Weights of a small transformer language model.
Size: 11 layers, 5 heads of 32.
Architecture: rotary positions, no biases in attention or MLP.
Training: a variant of Muon for these matrices, 270M tokens.
Each number is 500 + 25 x the weight over its row's rms, rounded and kept within 0 to 999. Layers, rows and columns count from 0. Numbers have three digits each. The size before them is the row's rms in percent of the matrix's.

# layer 8 MLP up, 512x160, rms 0.121, rows 4-17, columns 0-159
101:505569476531476513419523519550494535484539518496490488497472512512480506512490483480463525476496501467504474504519498525539549505540459493504515481475518478551517456541485540489458505475514532482476478506479488485527510492485486467486506501495457507542523521535509510492528461494507458527511494490511479524513507555487481497493498494501457512477505521459508515493499475503527506487537497543468479490497527515476554526493480479490489548478542441485482474498487501489520477471508510
099:480506486534469547549535500508453471520527481545478538505488528507558523509547489482503472500485481522502489501501531545484500535524549489544492511504495486469484485482521516485512494459467483511465503504476539508555526487499517493510513493482504494456498501439438504501514477476510504515524480484534465504514555520465507480492517506477516501507518560467501465502500497492523476452502505508474506535507499473487542503478511450504493486535485525508478505471522494456518529459478479
081:506528488469524502500449485510498518475533493484503491449563481509482526451469497573517465535468459500460524500531492485458492467517467469467487462509543477546513480505491519508496519523514497485508519521480512482492497485493470482531461532488530486519518492524500476485464484482511496516487509441492463485481482529500560503535459522495477478564521483490484499500532497480484512499500505514528482474514468458502465512502508487541466535471524493493499469467506483468469517489502485
111:513478536479483477493494455488534457487525521541503439501510471461522512518512506514486492497483487505487445499454528483468529532501463503504529545483504488558511516512491532483477484515493442489522517508501442487512501493467511476494477510485523475476485496488478464502539495527491566483554484518503499502481456515529502473514517515478540517509486508502484512500487515507506488477468474478471489485541546493451497496514506489520495501446544477459534488534534533526527491500457482
102:537492496521472509499432465471516542539483509496436572461511507503465493518479496510512523473482534490493549461529466511539480470519492473518456525528509514488482512498514512502489504492521513514470491493519475509527508490528521502505503478481495474489491541490485483505469486484474471496516505486505567514524468489507517556485493507505451458494490515459488496521513510530489480516501469525507530502492499514454529506461472540523501490575493517515534462493484514521519519465538481
089:494476490494498456523492520527504457570503459477462492472507518523522472518524488498514504490531495516521467497535510498525477498452514495479501471462459465502514498473470521489468439480508440476496536526533539556474515510498521452483487501492485526489510470482455499486507510494489510508525474484498487498455481536485534523564485489506493498522486527502510504504472547459463477491512492492465518509517516487479472513508536527531503475537514507528475545477496456495502535455499495
105:535490476460531521514497540478499501510460516532480543501471499529508492493515514521454524479472525521523514529480544517537495468520527501456487510501484533510489510493490522533500469494495554510495509457498567514513510459485464513535543430503485517505491476501501501505516490520509490498462536504532528503530530459513471468489508532524507551438531487519498504450501502517493504494499447477517477512504508484526524496494468470485493502508486538498514528452526504493506539447531495
108:524473517478471507465500533479521497492457461536504476504509467471514531515495484535509452510446484499498500517482476497500489450488520471503520535497479470487488486454494519508551537510479453507512536495497515456517504488481498507478505505531522491470466513524486492515511489478461534490453530515523487523517489514525503486518495513476548465514502546569483519472534523488517508480459461491476520515444482522499527470513499488509500468467544463499436482518464471503483478474516474
095:520489480490461500486513493532536509500468542517541517538502517523530521491480474492518486486482537521508518517471508509478469501478526505510501493513516454517518474487500497494471484540476496510480475486565499517470522476501505495505540509515476461516529482511478525532568528491518491509449510511528482482522440564449498476511499516472518476511507534527529526464515530478495482486524490562482513494488534538515507532523510512456530534466538451512513501482498526468510519455505498
093:490485476494519512522457522539470519484482478479459480568533482508509506539486479476519485529557493497502501495516480532504501537515504508494539465485543538487514491537478519518489521484498534452513445475534506506511489501501524527521463492518526487525511526496461482462543483524499476502491492451550475496494511492471514506475544502527569501505485512480465465489479474509487503530484485480459444515499497501501510465496480506509563517462469506523505495476514507476546517533528504
100:485453461469502471481487506470460512490516433479531510489506494516521541477466491487452458507501523490494515485508505491555513482518441503470483445504486522499523458482501489525477509523537528490529497502494504495516522516493522490527490496506546506556486450480489521488551514498514478479550557499554488526505513541506443511474489514437487531494533506468490528528522496497503529512481495501491521500489537502472468530522484495472505523518486511499541474488502481523467522509490495
100:486504511481502479503551509533492485569524485496527522520484536517524486490507505547502509527501508482490515504520498467467460553461500550507511478495493488515509428524548511498503514558476519496499486536505498487485485495517509478507504489457464484499500433478532507508514455517523483500494542522504494514494483486517465512506479511484490499531488525520541481483538468508529495514502546467495509512532442482519529511509508469529510501529500495474462505554526539433473497486481530
102:567505466518520551513482531499517505544528494515463530523496507454521486487501518494531511466509486491534524535479525477513512493511475476461454501494504467484506461496477466476524502505482472463427508518516524496489514490530482520530532533495468549504496519522511477504480527489482486474506508481519453467513496487519516502508515529564467494499513498499527471487484535517518535499499490441485495512464518505521518466516552525471480486470511552471509503496529497514487496448485548
105:494519474517515513479497481501503470514523460477509519508521504502554490442515512445544511487541478496514506512493468541505527531492504462486455521491487543471517507509494487499520504478474515485506507476488507492448419532532479477458530466458473522486474479529512533506496473494500496502512496479446500505506481520461486505514554552499551448458492482519493499542548449510478494517467505497528482534512498504491507519490478509505481504482504489490496487518493499529487487547554503
# layer 8 MLP down (transposed), 512x160, rms 0.0628, rows 4-17, columns 0-159
101:487488495507479469516485463481487497467474500516492535505474493503487483498499522485519513509456531475512533558498468477501515541519503501476532481464494471518499456522527519538504567483497520519453465473502493515515500499471552495463527511479493537510522544432511552496524475485497526521533502541477489525502510500490504520535511497499497457474494554502504434443491533427505481504536482499514483508519491463481522459496467507505512481501489480498458522505500517489485496521520506
105:544448526464510448529488509504475530517502517488526483528530508482497563514477504491520512511485539468513495488508482531494488514486507492492490512495516482504470469500456489503515511498496490474525493490478487476489466520496508433515526537452473530504526499495443479540513505516479485490523532474494476486490522452491535451476477522510510465475558524485478477510474518476479555488540538523514549497516511508537511504504510507484527525475508463437496525513537476482539527471505512
102:505438485529463494491532477526493478497518517512499489506446485497519451531523517458498469484550530483521476526487512489514498531490491551541517494470457531497484518497542467505507476483481513531491493484475493510488498498505572509497541471512466548489528508444559540473522488494507490490508495558472509505495500481498459497480494456490496508470484486518506515503439516501502507518485472493462514503496547528540516502501463500483500457542520495504489524508462513533485486538506516
111:488512528464505534509490462504461485481500530470529522475477491510453525475479502490519497492477513518466528525567494469531518446501536487526478478504491480556465512479497427521481473500466487477489447510516471479536493484526501536521531496517501515466449495523533509465529464532474495434476508498518497502558519479494490488521461494530465477512523483530496508508547506512505505491495554498477492485507500479512504498466491486486508511486518503504532511495511513495558475528494527
105:537466493515486495529485464509522472525490462496508514528541507530521476477535491487531503500512463504501501545506482501518478487480473536496495502478494576482503480505447492510516516492466509514514550501496489506495496501493470551517500462489501512488514487507531452455498479489489524459493471523502536492500494469498454509493513504512504563474541502498488525554513480509489510481462500498413495494458557509503459531505482501449511554516491477486515468505495503452485470513486486
100:543519452534467495508528500529471521534530497504497463489491522476479550519484474532460501494495515497499496501500516517437510448503478507464534488503509497478507499456530500487480528503501527508485450471507517493539536521521469562540514503520528533530498509504520470549504498510525471522487531489471520485505504438487483523475514500471507466493514504546475481519498521469551503515527522534533479485513526471481494477508495446496447505509527536517491515507532528487507473458507526
101:462553483470513466529473469519480516532499507505460466524465524472490514514519529513509536497511487476495477502474495500524530470485482497474539481495492480441523530540520473513516513489515483499482443500496510466487529512486545485487471504478478503510481519482477523506497502479518505508480498456511518526522453521496494475496489500495504463534490473487490488491540511527462522492517477488486491523476485556505503443499553490529523473496521539505489464535548464481421484495478559
107:479490494504521475492487517515522505534496491476476505477493492476528509493502531480513462520497501461485481513508523498489464492471515480504501491488513467554518566484530468487464494511530538480472483499498482475495485540499535457458568472541560479525546520505463489477487470498531525483481503502529530491469496505500492482479494517504471484508533490507457550486470562532536511515508540521511470553532488533497491533484543507537495521490533509456476475495527499473518501464505488
093:482409514518463477509476496495521472474541483499488487486512510525488522561532504507518501471478505508515551511512477534485490475524479502501502503519498522502471497532494450451501520494470446528526496508517519492501496508518500509427523516501490515520501540482475502482491464478481530474496493488463467506474555494542499486454509516465505477526512527500511541494521519498495524472473486463510524490494538473479535489484490493498504495482496545495472525531483451537450467517547512
099:469497490504517541472524465503519521508509470535503481530490511484495492587526509500510544515522527487467502457504506488548500515515477507495486498474482532495489494479509495521494504448524476512513511460561527472461478449483550506509532540500480518466527464500510549512485525528525452488525528529517502524479498504536516482506537469528555490511484461486507520467506481506516524535487471482497509506527515514527520517491518483531466508472496505527499508490465510437485506491550478
101:511454537480486497510484512535544506487467545518538492516530488486553436479504523503519486468503521472516497470536496478472495478504520449533473486518509495522460455465532508504487508511468499540537475497482488524504498477504480442510503482502506522513480547578510502468485512469481496505474473513541485514503550512491519535501515456455499495481551509458521473500466546514453531484501464492497511513498508483503513507450505494499507487507476485485484535502483507481517506470513470
095:493502575484500476549514510456524513480513509501481507531485469483486526548490486490503505514475470478482558482511490527452475494463514500474479484517490510455472509520495488488515495480479506478498471490497510483488502495527490522463507491501505489497489508535474434482482498518477471497480476501512490476469469512453507500515502467540478526511453508519475473485567506532520500522521491497476527510552521542569542498509532483436474482511537504524479475466499490495537512473519468
099:500497453502466496501510484475498495475479507518530507518490493508461525488517496520536480477494500491514507502489553478482541493487462512533474481478534468492496442504501507526522510540499507508495489537504577552500486486516503491494514490529512446511510483529485507448461473517501478440540488512531495503521515469480524501482524471472508500507486510505551438507451513467474479477497488447522497510507518458499483471510528491489488488478507566467546512489511471470496487480465542
106:492484479494499496500446508510452514491453484521495459525482477516510500535469504518504472471481498522493516488466511522490474494501501482467499492514542466547481455503514507522511464490471495533504444512519500468503521505499483517496449499494507499530468493481473465528507493533488442453521509462467544533493513509508508500539543557535503520490464466506445539519503537527496485487505478504507459524467482484515503501498500461510488532464510475559532502493475488521449469502495460
# layer 8 MLP gate, 512x160, rms 0.117, rows 5-17, columns 0-159
099:458498516543456508524479473466518529473482494471545492513509500468522508425496493452555503473511491464473496481493496503507517487439519458461471520491466462530467540550492523493514492553477464501527482477506512487545448482529505474532460538511504533524497503494472484490494516498554518487471544476480467493513502476507486506469484478481491498490499458495540519494520510482491490486540532499537498474480480498499504500502488496540483467477499557494524507480498497516503499503490507
078:513479556481517462479489479475517495451490548488466493550474498527499501535505541489498493505499527493528484523509469459466497466463505487494516513528509511505500479469500543515483542536500466506527527516481502443472515546488505459488486519521507484493497488528455444501485492493461522452513531512485485506500487516526489456544525472493495501504536520494487500486485507513497476539523503522557514496551479504525507523489489467487519503494497467475557492462492528464457483485482446
111:466510523542491489517516491487521510496495501491505463501509520456518520536555496537501501478517533477518508483493495471479509494495491430504496472540503508511542495485452464522481476557486511536489439559499479488499439557519496506497480484488501466509513522469539486478524555510538535490511459485558479487488504517522521483502513521526503501494495516510455480517499526485511458521478504466481509477493526524485534528452526524504475482496478525475524477515504537537509482507476496
103:475531493505506552533529527504477467477497495500481465525496511539527490524498539510443513461480503503466488487501523453514480540487499547497504493465523451465515546553513493508533531491517521482528479505478513522487484518538507495483504514526486511472488488535502532513469503503469526502539458511494479506511521514487448455546485513481507511448454461532469454504478496541534470469502504499513480508502497480524455509487528485547471488485510516528511478508532499494466500551505508
098:517544480521502505487509508529432505517488507511498520490463443542513473480489544486506489496474517481518510499496480476520509515512561510498485508504505475513473491468450490505515491524541476501498531500435497469544481479500522534525444503547481482510509482517501499474508492531500524492490463535482501530475516506528490505534519481533493518555450511525499500510492550514491547493474517470522483458511469462472456513529527468487474503504471487501466522548497513506471554497491525
106:521473523450508556530548498495493526496508475480474467483523511488527523533513510517481513556487522513490496500509501508501472493482525483480523451476489539526517494516532463473506531460480514532548501525516508484521496533495485489485493486503509516461496496501519566449456493497501516548463492496507481505486499488499489507483513511519499489502511553522532485454482473469497477489495488495517447496476499439535498535484499542500485515525470445500485451533501527480433541504504497
105:519518479532476537478502493495505500502505514483525496504540471475524484440504493503503484487481523509483500513491490507483506487514481454507486499505509512421491525527504490504461475552542490498536550492501531493473514495526480507510474542510423531475502510502536501498527471545503455477480517509535544489491498461484519499478458501491520502524453478498534494505486477460504494450493535501503521522493527518503507458485477542535481476539456430527527486537503500494523485495509467
094:529496478526519474524512475515504551503528540480485493532567505486541482504485490476535506476534496545502474495517499499476526529500501532457494486500460498477503539456477476500519516520503490497492498529494528564512517476510470525495533486477486518488513505495468514499486546535522526500541480561528498514462457530453556511484516551492440490500497543538513511523486518537486526506497506527471462506514521516512499488517514492515510493535483493494480445510532529503474535493497481
101:496513512513495476505477424490503517461512522448485508521476488488512486508502472524513500510497440515480490541512536470502512457460465515488519514516468485460518538477487502513474471473506514476546484503501465526475531479529505476492487546519500488544476497473449511529556501471503526518543502528547521514512494472514508523494505481501506508470510471497524499472508505508469488501498488494516443510498490546519484464443532487490502528523476501527512518525466467501486541445466464
102:522517537518525483530508524509497476483501544529474514489469484494497452504513469527480488487483503524494515500514483480475545521459511521531539546459517519491526476487478528469522491499492486460525506498482482519508498531498527489464465536473499517484524464510442498557462466542505514468495518494504523543466498460522503498508531477480531487517471515556534501498498476546491484533539504485548477547485508483514519451527505460512480518512491537488539483530501490505540479485519465
102:512496456496478499552510488543455526539474526505467503527474462507543477511547510512521492508486490492501491441509522478479488519457519513482504501512485495581484464475513482492510501511480499488497501489501494520502516500524488497515502484464485494518494517513460467527528495518467443484482522500534536487530450506475525490508453519503515518530540481482507472526490460510497493493487479482520510509460512475526536523519435539511498496536493466495520511485469539480452528535559509
098:494504485546504502509488499511503511451469504522516452496529474511496473490498518443528498512522521492493499510487512481494488474486511534516464483508528495549513470497452477480490523531480520468516507521541479491537487454435497508469490489520478454511544497510517531517491489486509529500502501502467481515552485494488492474497484500514525535491514440521465515558457488512460530486483530489462429539495501545497522544473460477495505496511455516523510456526469516502487490478484486
101:505564511467538564502525471517485498501500500509482494499523523510529465502509511520402516455511542493474523515478529495478497486525484477543468489490509502475487532507508529567454533484495495506509505514505485517501490491514506514539475558504501481478512530497512525517499483528468455480515509503536535564544478481493521530465465495498506532522496477465487477518498508483470485460481505505463509488473503499492494496499541546522494546464490516520495486484460490501511500504473493